{"n_layer": 9, "d_model": 64, "n_head": 1, "n_kv_head": 1, "head_dim": 64, "d_mlp": 256, "vocab_size": 2048, "activation": "tanh_gelu", "norm": "layernorm", "norm_place": "pre", "norm_eps": 1e-05, "positions": "learned", "qk_norm": false, "attn_scale": 0.125, "bias": "all", "tie_embeddings": true, "parallel_block": false, "init": "normal", "init_std_qkv": 0.0625, "init_std_o": 0.0147, "init_std_up": 0.0625, "init_std_down": 0.0147, "optimizer": "muon_variant", "lr": 0.0135, "lr_mult_o": 1.5, "beta1": 0.93, "lr_head": 0.0129, "grad_clip": 0.5, "warmup_steps": 200, "schedule": "wsd", "decay_fraction": 0.755, "decay_shape": "linear", "final_lr_fraction": 0.0, "batch_tokens": 32768, "seq_len": 256, "doc_mask": true, "train_tokens": 101600000, "steps": 3101, "dataset": "wikipedia_en"}
Each number is 128 + 24 x the weight over its row's rms, rounded and kept within 0 to 255. Layers, rows and columns count from 0. Numbers have three digits each. The size before them is the row's rms in percent of the matrix's.

# up: layer 6 MLP up, 256x64, rms 0.242, rows 114-255, columns 0-31
# down: layer 6 MLP down (transposed), 256x64, rms 0.114, rows 114-255, columns 0-31
up114 103:119112099121112097122117150143134092176120136105152113114147139157093106143134125144146159195127
down114 104:153190105104135140144128164076108114161147133150144142121097149115086134113109142116126131149112
up115 097:112116171125106188123103150161150127105081158092090135157102122116141159110125140149153130105160
down115 094:140143105128131128147110095104152130138086155100112187149138100194149146093142126152135145098141
up116 114:144159127096115115112088134117167149106089080127183148166125165135135134115134176129149123118111
down116 103:157092110083159099095127135153104110173150133141165138100111135163099108124127092141129135116135
up117 100:116145142106109168193152152161144152117125165093131085110118082118095141150107167093153145089100
down117 105:159126160112101083145089139143155146115136141125122074096131093127131105086137135148147134101159
up118 087:113144152154140101119136094102109125110097184121179091120108128096151123140137139147159136174113
down118 090:110143115173085113074117124173125144099143115132141128136147134108153122128125139119122126121167
up119 116:099122102108111144112146107174142108113122187141151153135089142144108069132094098118128098112144
down119 115:086120099121095104149142114142133139108125162118085172114166170162163159105144119182148107134122
up120 111:105165154141116119123090128111107137123109191124073169122107130116110076115107130144131144166104
down120 112:098111171136094121127135141090119108142140147171149095116115103132128107125087134119146129137127
up121 098:117180119117129133114145126128138149152137165122150149143110122140103105082134154121130152192107
down121 085:129097104184145107115110135132151136102158107136074140138119146150169163131098109144133146120094
up122 096:117127112138138155152153139128110134113176065142086146132165127143131126135082091087102135117087
down122 111:162089137155105157147170101110115152170146158097110134131154126113093137157151160157115111103156
up123 084:121121124111098119107129118118103142141098147142157161184161142121129151129102178163117132109113
down123 088:108142124117161129133111132135139140151144121124135140172056138157139154146122150114154117155145
up124 086:083154156106144067099164108143127153139070121153120137120119114179119125122160127144122166184085
down124 081:094178117144103143101110168160116119140126095129116091153125116095111179159130118116111186132138
up125 115:078132125101139119173117117092147112143150126110113145133082194170096114161106089135126137159115
down125 100:104119160117146145133162083133161182120105135082120126120117143148113127141147114135146113113177
up126 090:113131164087111162157112082133127116110153124125165123166140147134118121091113116129159144127163
down126 086:110114114140107144117139134185156122107161130139147120173089147134134138146083096127114134137148
up127 077:094160126161130140099136109103087124166159119132124125163130166115118091151154140147147133117113
down127 089:071144125148120117117108176131142145126144145115142115149119108132095161129103117134132142131102
up128 113:155158139151126111103168109141114131097131094095120141181126159108082145088136121122137113163090
down128 101:099099107158170158131095164122180129120156135162149117094136140154165099142108115119113118110165
up129 104:133069133106143080141147117110138159157129088118160154098118142129141096119132118135151137094126
down129 102:090110127178117110123159150162139119137113156117115175157110112159138106128128138115176106109119
up130 122:100136152139089110148130176069146098118133131124129173096113093162101148181096139144140139153153
down130 109:154098102118150123117108172111084153164159079094177131142078107137114139154142143143118106144143
up131 104:152130066138092129071137093164066128132129169105113158161134115136126132130126092133122140122107
down131 105:126131163128175113169142101142149105120145145110107119116105111106122131144096143143107106135112
up132 081:164144133110123176132099103109162153137163118117124084123161122118095096095123106135120110122135
down132 081:131141124168154116130162121165116131103157130145140140166129094161189139124124135116091103153117
up133 067:134106116122158126105134163115105076145088092160149103160173139118135121095152136170125129135164
down133 140:092176102129092119144119118155148099134164105113144099142148133116077119116092125164130126137090
up134 086:137115149163156113109141152099166141124104131123130153138137101094145140093147125110119154109134
down134 088:134141091124096116114105094141089102149105107146145105131141125120081159128117143118098139123102
up135 101:150116200140124106141136110130133141129130130158127169140146116136074080165101155157141143110141
down135 101:133151102093191160133153104118109148148087105079143101124085116107110126117162110094106165152130
up136 100:173125119116126130184127168163109126128181138116112087128093147106119104145116086131163138117143
down136 089:112151152117129122117150148168116168138129111120114131131150109121086118126122163127117130147130
up137 104:156171141144141123131089118155119132166111098081138174121134137132116093129131120081126128102102
down137 100:130119132167124132147117105132094155153072146134078168097177134113112113127151140104167112148156
up138 095:126106078084149131163103113128143090133110112119201152139138128166121103150127117117160145140143
down138 082:155143119132140101087117109160111118123120115156148150143082146099124134129183148134174150154129
up139 086:112139127134118154122163154167120151135133155123126123111096096106134116138118153098111109129169
down139 114:135182165143135138122119143109126096118107118119128120142100140090098150133086167151102134156121
up140 087:131122107141136161106145138107155147170136150121137096118125136144112118118107165078137088076133
down140 091:142183126135129131090127173159144138096100115112110115160124114129134131135106094141134177113140
up141 087:081153080120109148142136190127136129143129160136152140083114083135139113111090166104100135131150
down141 093:124112078161129152152134149133071116138094090132108123092131180123109140139104120100107138102150
up142 097:115155145168118124160095102122136094131162118157182084131133153131109172143125113127144133121149
down142 100:106151106127158117124132106112172154147099140159109164174124106118122152053123148169106082126124
up143 102:122127145130096156161131138135156118155127156097094144121123142172111109119110112139093131164148
down143 104:137142132141117117125122078126179113111116103156127137104108133118129136144164181129091160085108
up144 086:138151152107122147113161104149121136117153122114135141166125132153126116138116120048124140144133
down144 097:136116123152112114121096113119186113154114183142100124153125134132128136110149117169138128134153
up145 096:089123109141119146119123144144106120114112126119113154197122100143144137123114114081106127134133
down145 079:116120168134115103137135148122139136116126125154089082116109139148097171165155111145135118105116
up146 098:150146112152117135127135133146133152142120133040147134102107139152155122159146113113164107073099
down146 091:131167148159138123151136133128114143108137136099140099175104116099088186129145152132107153142138
up147 098:130144082103110136067095135121115148089158133171150131161118130111142120116138124133125181145143
down147 124:118129165161147131144126134147156083160131164105137158109152112176134069101116110118124107120107
up148 102:142113111122091118117106160116134157118137162112105143100102168092106127105119105139106108134125
down148 102:154125126132143122139092141102210149117111124134104130146134119142132120120150097157101096139144
up149 092:145114148035120131116146141135090120112171177124127104136140140157101155161109125179140146161140
down149 084:138114100116107129106132167153121147100118135138134109142127134107165152123092124108127146106172
up150 088:114163121131094122162178157123138158107113161112170142102128127125084123158117084120086158151082
down150 085:137107138171133079130108122131128145098124093160114133094145155131144129108166135113165113122106
up151 106:088177117114117106150121135149153076115112124159138120098109179134117129131105120127124114097138
down151 093:111161177127172109114134129105134089120104093168114132147079119136087108097107088074161138102131
up152 103:166168157163097119154130108159108129113094094140121107164098177123123178115139137144117148090144
down152 104:136090096087116147124126086157108158092131150113114172123162078112153106112119145158137136128143
up153 113:127152075136095088143103122171115156118106154132113133101111138136113131179069121132131162127138
down153 094:114111188162167132138149106118122087125108134141108153116135127138167150101127170123150110130134
up154 093:147088129157137111135145178114164101170092096101170169108118118105108105123101089173113206133092
down154 095:126125106173143129140079103161149100119130097145170148128110110124106143140116184135110146114109
up155 096:131166103070137099134146119172140140150144105165123117154120166104146109143081109155164110151107
down155 093:117140135134154151099168135121072168128136142113103152108102129148128106102141166162110105142159
up156 107:138152140119148122136145138126105093109110122088133108133101082150156116110148158097130156140091
down156 101:136108198133125113115165119113115099143104105094183158133133096071131133164097118163099131126124
up157 099:131116136105103084180149110147123082088134081109162128157113109104104106135150121125134107144153
down157 079:106149137147092104121095115173130187152109102140129146164146065135146133121110113147135117144119
up158 105:125120101120118109130098125121182156105101173124123112144141145162133155145137127111118125117111
down158 099:144139125118123069092154080140073158121107131126131154103123142149118134139096099154154139113133
up159 115:145127151144157098110116130137101117116161106122152094173102107148147101096081101133103110138141
down159 096:155095111124086143083133129131148160155127139117127158132131164120138144113137139148141135123122
up160 112:126152145146127132140094174119131147146113133131107164083136142090118128127119113150153104182128
down160 108:133128125165100154115145125127084152124096155149133107125115109115103143096076126141139113157115
up161 085:133123126098126152149087127171140134154117144139122127172159179129142139144123117125109143114159
down161 090:160105171077112142130120151105125112162142106134127098102143113134097097112105170102141162096144
up162 105:156164099128079115153141122097121146142141111132154146141115147086129126135116096138137159101086
down162 106:135135160122148119125102146145118131115117096132109077144109152175128105126147128122149040150131
up163 091:103150086124114116156148112138119122102133101120113119129127135135094100162102086100146144100108
down163 092:164099114126101121126118092138158140122162138097122174142105128138129179108136151151149130174141
up164 095:127143079059156148088128108156155122126176094124117143134138131174163118139152110153153123128126
down164 088:114137141095082149160142181139149124152132101126150097150135126144122120205133077155079141101111
up165 083:138115179169087158120139126068120150128114116103150146120129110134145115104100108139088133128125
down165 105:087134128178154117131117111156095141108156098124135158113093142124124157124136129132141160146156
up166 092:148114108135118107082151130117175162157096098135114110105123123159133125117132102147122091166116
down166 078:115122113163120125077094141170111128160112103106107128154176149099131155154127124118156139136126
up167 077:118173143158135106093145148126160125111129122118112124123127079115133137146076112111123161161148
down167 086:103114148106100136144124151179124110155140122139168120140123173102084104118161121150158093119130
up168 105:133165143114135131115087109105156127154158112108163108078119131143148155101087136168134099115122
down168 108:075122119181118134144169151189130155130111142148101117174099125121111105146160121127136130131176
up169 085:147093117103139123154148109135149141147129165111125165119102097146057129119132126167133196147143
down169 099:097161101164097124115110144165126158104137113086094115154120105138145186136070109136111140133127
up170 115:160131127098119133118119121132121124123130097145146102131128160113105177088088128105192099088163
down170 105:132112084106062138101103123138136100122096148137106083141121177135116153158117139118142138121126
up171 115:127165129115125156108112143126102175140153144142122138121094132147147098129138148120074133141145
down171 105:117134153121162110153117094136119128170112127082130109129134134166152143077167138092152130123140
up172 114:126108154114121145128133139142092120175159094147116068157087085149144125180124146128126134115129
down172 098:114110178133176128137109166116144181143128128108140130130089132113109130146102111138116126118144
up173 105:129131125109099108115143139136090185148159110113131090115107101148126084117086136123140115170095
down173 110:106101132145090128144110142145130160078151140111164152166139112130164114133159172092127156134088
up174 106:127119117127116104161104133105167140096101125141162119181112115132107161137083153183126138119103
down174 098:137129096130138128125114148107128102145136123179151120121114115144142147155111114201133087097074
up175 100:109120130086106165134159120171126154121121112156105141091107118154118112094105147147186144132088
down175 098:106126097170125152134170151160147137095135121174174110101109096158131139124103132156154084140118
up176 089:115190129088073129133104100108140093140160155127145117157156101123122135150096147130118103090163
down176 100:137120113162145149141124151154158136105178139111122157110102087146146099133121106098098078122141
up177 091:134114125152109109128147134101135078114124099105160142161128076155092121132194117104131077130155
down177 095:120159102169103110086106145162152126112121096126141120179142097131106143118112139099129137143139
up178 104:140133165125152127078117165145116102132082079124139120159111098124150133102122117162122143151116
down178 099:115104129135100150156141127140159133106177101127114122126140131107083149174154157127127160158098
up179 115:126138159100132112116091134130112109122132114141124132104124100170136106141120110140160148153100
down179 109:106143193133145133130157128128116129121144144141091168134125130167135122107101130099102116108131
up180 085:139154129169126129147143151129113139128128136114162147114121145155130084120138108083113076120094
down180 094:143117102104155143095127069139112114097187114105111159095163148147125116114146092169166142120116
up181 084:116151126093126121134156121122155119110105117128137162159182156156148143118126108101163127101101
down181 087:079168131153088123147138120145137101108165130123099081178151110105102136140111107127138160127098
up182 092:140140140121133138085136122128158083116146087122171130124096141097104165159124153103124182144163
down182 091:164168169091143134117127126135101160161162134114141106135121122115110108102172105147114120124151
up183 114:111128090135121126086123093120145117126125149126127142169130145139170131137070137127112101115139
down183 105:146134139103113121090129122119140149142123130138158144132099084094126131144144175148135134104169
up184 109:107116143131115113139107130108160111124108121131196097111110112077102109134107128130177081104162
down184 095:103136104137140130103098091129156117152140153140096131103172188178094123117144145102136114143114
up185 095:091130108113149081115163114160118134143128097099125140113128145107116078171111118188108164137162
down185 083:122111167133123129131136105164124105103121126167138135122098167123150122114149143089122075135148
up186 106:112146096120081142094137124138101118164128154091121069098123152150140111114122135151143127126098
down186 113:142128121132134127136154156107133144129118118154165173150097132094110127122137105090123115129170
up187 124:101135118140118141168153088149166111173136137131121144101089138127106082079124158108168129137097
down187 127:107127151144209143132138117122130124102152157102149157119098122172159118119146109132127113112134
up188 084:124143174168106126143145102145117091137131102111159102116130166097145122114086138168135141082158
down188 088:090156108106108106123118110134172115135148097135107130108175149102143101138077126134115122143130
up189 090:161122142149097153080119113108144128105135145096118142126143135161115121125124105199173085112135
down189 099:127101134127145100102129126120126133112129115094101127130114145151155113120127192142121119143128
up190 077:086138135141114109116110127135116156141074138116165123112145127137058161092138102129102147116138
down190 102:099130132135163118138155131167135140081175164116127161140090100135162142161141140149161115142147
up191 092:129145155074118110154131182119106111078127147117131136125140101132105130180158118136149107168118
down191 080:107113107131107152120099173159105155109107132129142100163133087101112175123123121083096142144148
up192 096:127136146142104134149151089156118128144139141118123149133102130114088109146134133181090174129055
down192 114:116141127169176086154157141149165155137142139104131095119130106156134107118119112132129102118156
up193 125:108121107099136136134125082159121114098165121107165140117098168107063129140125119150156110120113
down193 131:129125147148148121179146122095128126159115130183143155097046115138129110125178126114122142105137
up194 108:129168157117088140120138058152127093113101117104121129147130087132102132123121114112160133083098
down194 100:124150172141102127126096169121147165114139102103157098138102102108127174092111115097076158148142
up195 118:133122161127117094147103140114088144101094108120130080132114125075144157124110160123153116164109
down195 112:135160103132141119134117156152086109139142172108123120127132138129137110159139109136143114102129
up196 089:144193129132122123129106102138128099158110106106088123112123123135125145157139096127144140109129
down196 099:137087101119143123093146125097127149113103109128128113151146103143115114097123149135102149155086
up197 106:134076131118125138117173159134129091149137121152142117148119148115120098146108106119181097171066
down197 102:126137101159141112142114126136161175098103152128116106196095110151080135132128149122142104143096
up198 098:113158137143111164093099138126144132139107124140162117136125102150149119143092060096127152116147
down198 101:101166154165153106172161139122122122136151141080086145110078127154169142109127135110121130148141
up199 104:105153105134114112142129129145163128133112100156082124119138127120131126138104154141089116164110
down199 087:127138149148122105168093182131096138144114097114116116114117121104131111083139097134108108129143
up200 092:128116114150176118137089131160148174136135168097093111119080113118127100127123147143110129149132
down200 092:158144110148117138113125122166134119140087139137093148126124160087108153138178133133116137119192
up201 095:088103121104091174118120154168111119097172113121130124109098118109102133124140124142140118186096
down201 093:087114080120146110159094150122151102156139158118137101141121151211149148103144080137111108111106
up202 090:115111126127127103115130130155128090126189146134130110146131100183131113134098155116133191104156
down202 099:176124154124118126114132114120143168127110181154122145127067104143102104109115138115132130087137
up203 089:160101131110134161163152155133107126110135132096128118116134124094116102126105103115152116103142
down203 075:099153088157119094125111127103154112108143090123107125165165134122125138131095134135141148137132
up204 125:139137165147068103128129108158102095139111143099115128177145162132110111100100132155136113124136
down204 153:123150109163074153132095087136084103136156145116127131157112138131140158133129117136088113145096
up205 083:148140150103079148123138120143059134150161135113114102138128133113125165156108125125127087131142
down205 095:136127127096165093140090109101214104112133118133160159126148133105096133081141137121123145164169
up206 108:140149128144145105135112122154113136125129113126097098083110137138137095186115094121112130135120
down206 094:151148104123108148148100160100116109098146158085101126160110142113170146143154104165175126126112
up207 093:082127104109110133148112146144060140172142097083141121137149158102167121173133158088128117128131
down207 099:167117106096126113112079122130121147131146141149087121161137114162121107135143127146135088149147
up208 115:108128125119132129163130081126153125152174145126136121136089135116115130129128154135125097103105
down208 134:131125149140144108169156128135113129105121143122138159089097123165118123120153103139175091152153
up209 086:158128158113149164120124103129090107085180156094125123093137133123151109110102150099140150135126
down209 082:104142113163074074117108120126152141111171127125129154129099146137172131118104129143133150139130
up210 109:096104118113102121168102143142159168128121168138087114192147148126115132156096161125116122133118
down210 100:110153134152117137113114101142122143098126122125141119113165062089113099139112132148103128127112
up211 111:156164137103105113151134144092147141145110103142139137145102140118112085124127132139138113147065
down211 114:111105147126118112128133183109131095128085194123148097133110124110126129150116133120098141103139
up212 095:126148127145126201122092139114144130123132140093092125155117135154123160113106136118103120120152
down212 096:071092163130162167100127099139116105143193105112071117138128124132174152114143095119115105129162
up213 107:088130154141139126102143180098148129123127141152149119142090153130137063122097137113130137129132
down213 118:160107175135184162133196132159143136142099142096120118136114107135145120098096094103126099109127
up214 108:120126136131074120148123087111127135141127096135170125121107142085084169138155150126176139142142
down214 099:120167182141187136120145115131135145107129113122145128133076122116136111095118131107146131120122
up215 107:122108131148097107110071121102112112111130157106149178107142116142138136120141153114143156122152
down215 107:095167144134094142103134084154139101137150174131088153123094173121140133133140122093109110126152
up216 114:134099114117112149129146110100176100150135116094115104122093119091118156114137121188147113098167
down216 102:158093116161134114107104105094095125154153127157157124122153100113134152139077070119139141154113
up217 122:115106154145119147145137128119081181128132097142132136108136115135146126126101128104128168133106
down217 122:115129139126132096129098172124134109139149127131137163110104169120125112102147145154066091165145
up218 097:134116156093077176133122149175145097103136103112126140095129113122158111145162089131130167099116
down218 099:123159152125090165106160141090123110131133146141103141170079110143125102136109155116166137113154
up219 109:175139141137175187127158104113083109092126156092121129136130144082140142139088148133123148137103
down219 088:104133102079135116112069105131101159106155142165153143090140122150121121118132132124121122113151
up220 111:134136142141152114111103132140081161164134146113126126105099152148119093111114125138145114196114
down220 097:134089127174167166155133145136093092145172126179142116090144116115106115128126113098156077113159
up221 093:145143137142122113094129117118115121180094163127139095176136092165135117130127167148128151140122
down221 081:130094101137120131141107123117123170134109087132111105116098127120151132184119116148101104099112
up222 108:118154128111132110122125116109153122106130096100139145135099137138130121163113142153065100162072
down222 117:145103151143107128150171148115136123174160160128135125142138127125142114118121127132136115110156
up223 096:146103102096115121160168122172136115108126111146098094139101125105157117098140121133097091118133
down223 087:125142157161131106131141149099086121108156143099085206150111135127115139126167157125120132111115
up224 079:132119098139140126116130102090144131122171057092151156139147103122097134089150129122109138119185
down224 101:106133105168138129117120107162158203109135152111128145140106150157141149113131113127147093150160
up225 083:133100140141113117103164163141132095099118111151120145135140121121135135142095135124106164103139
down225 101:123149104127142186152155129114123146150103147154133124129105139177112136095102177117127098182156
up226 084:097159137125110119122120177145139138136116098128140122084140116125154120107132155118148083124088
down226 088:103184120172081101104096152184126143131129114132120106148148092143144151151135099134119107118112
up227 111:064086160117097148117185124133114140134129128148129154146116130140125126144122220095122111108130
down227 103:099072152105165120173161101096102124120124103127139158142115096130147165112135120129146101107183
up228 120:134160125197095114138139158118148113126113119085086123129125139116134137134124181124074161122136
down228 111:100120161109119131101126110155144119117132102117119159124085135141140073160123126141181119078110
up229 081:074124107170165182123137152136111101128164147106145132110149111128118152136151106145136136145073
down229 090:108162096157081161065107152163141154114145116098086134147096110156135166103116105098117166149087
up230 101:083145169071119126153115161170110100146120117127119143090160130156108118107122131156148162112087
down230 096:145149091116112093133165125127117121151097142109121125140147118103080123116119102148136161102076
up231 094:118135107133161120131097156128147078141120106137107118101126123127103103079163097122132132140141
down231 093:112092152138110113177182121094130171111123103115112135156115112151185176109128184108118095123119
up232 108:106132105129099136122122137131110083109135174120129151119129129141125127114145096144108092177103
down232 096:139090105141141138118095142110163119124130130096156153131099123164157129129130102120119146159117
up233 104:134085149117132096131106113180148099163105175137154136146142144110117136155112099096111108142133
down233 104:133129126145092140147128118154162132125135138142141141177117106140120156145127187106143138119118
up234 080:114125090130104064104125187141123159173153117161091139132124135144133155095099117155119134140166
down234 096:116150084109119122146154104140164116168085122147172085148093089130130128203101154126082122104126
up235 109:103107144144155101109104072116146110158137111128134113159094128109188121106143112137114106137130
down235 099:150089161059134133117141144161111118118111113125128120121141120117120149136107140139112113080136
up236 097:152131136113121152136147108145166101052109102114121106109100101169116155122123140158121143109170
down236 104:129150109110100168181156144115080126117124109129122102149151137148128142166133130123125137094122
up237 104:130115134097140175077145152158132167134207121119109136124135100120146127099102129119159117088103
down237 109:122139138117152129120085152167136148081146121123124126110099122092153162150129135123112153128108
up238 080:115143122129128116100064137128160170151155141139111122136103104132154132117141115144158110130172
down238 095:124125124116094162133092117122144110131117116159130128154126116111122118147108095113132196110124
up239 083:151174136121112119124161158129129145115099130128121095134142126084155112133083133165055156078128
down239 093:114129138153124137091145138134134121129146102150126157117075120115134151161093129149140118150146
up240 105:146130182160137137135157150169117078139101125098103101155123171129144133115117133142126100149104
down240 100:144191107072110131119164138136083122127123135098143130155164162100145152143118095142091119130086
up241 093:164118138146115169096142156168087141154123125148137145165100148123091113112137149159156137107105
down241 091:134141116130115074159158092125144136114104118121133094102176111148105136146147132156109115133159
up242 117:114126109133116142131132141111132147111161125164134116106103123159121107140121124139148089104108
down242 113:136114158115145136152153103157108115119164164094105166066108131144112138096113105124132125145131
up243 114:087195130103120113108128122082141176137123191141119139159087145109092089123111096107140135109138
down243 113:117140167131091143098112138082147189110180120108116095135103132113139105130156101172112140146139
up244 086:133131092082120132158098105143159150128127138128146159126157107125109108140148116091127150080149
down244 093:132118105128143113081107144129068095137120139160129115172135122140083132130103116113140134142062
up245 111:064131111099093120140161137137108097118142124116144132086120158125104126136155103169097119168134
down245 104:176089141127130142173152149117128148124138119152141082143111115161132156169161093130140137102170
up246 132:060141150105137138117112177140086108157159135115180127114088102143133146081100151111119123094153
down246 127:101171086094133140078120150102131069090133142124164112110084155125158132128124102131104140138097
up247 108:107172140097102149147113084131127148126162113134150149100105122130128181122110119107113107154120
down247 124:144074139132123155157131132093128102116123146109114131099105144166131087138165148171130104122156
up248 126:134175122145147165083134105121135150193165159104077142106096145106134083122103111163120144130129
down248 118:136109134144118131072128096114117152134127114118137161155133117112096124141167150159134141138125
up249 088:137187132135140128121139127158110127144161132086136142094117151126140133100152118119167081127060
down249 096:106127105150136096128137133136143189126105102104111129150150117138139075134127095163156127119179
up250 103:110137133129139157126101154153145139087182121117104130128145162106142172119125148161130122138134
down250 105:135130065138112159087111129109142157126126128117109150147104140144149184146159127080161164128129
up251 099:127137106137136117121088101163107158111129120113146132125099078101138154157093153140146112143166
down251 097:126111135153167125183127151107135176077123172119139153123078155142124122114162118126123122116134
up252 115:132160175167109137145122127087091137093143170132104110118094123126107138131108081097108105147151
down252 113:146133135099157074119074116086159126129109142138104165103152152158141076107118104140155113099152
up253 100:141163086145101164063119088096140152117145121127140150180127135146125093139152122097144164130135
down253 100:106130095146122097181149141141116128141119169114131101126106128148128133112110132142080101127124
up254 109:086166137145119103144103137130146107112125144127111116090124102133108128119116092114141144112088
down254 114:104106108115136146120140135122129146115137167154110144162112153120136068111122142165089109156140
up255 092:152133157133113097159141152100129118118148110125155148200110065135112117112139108137107128147140
down255 088:146130085116155119083131155163133142111109149142115140098141160108092110100120137147098117141109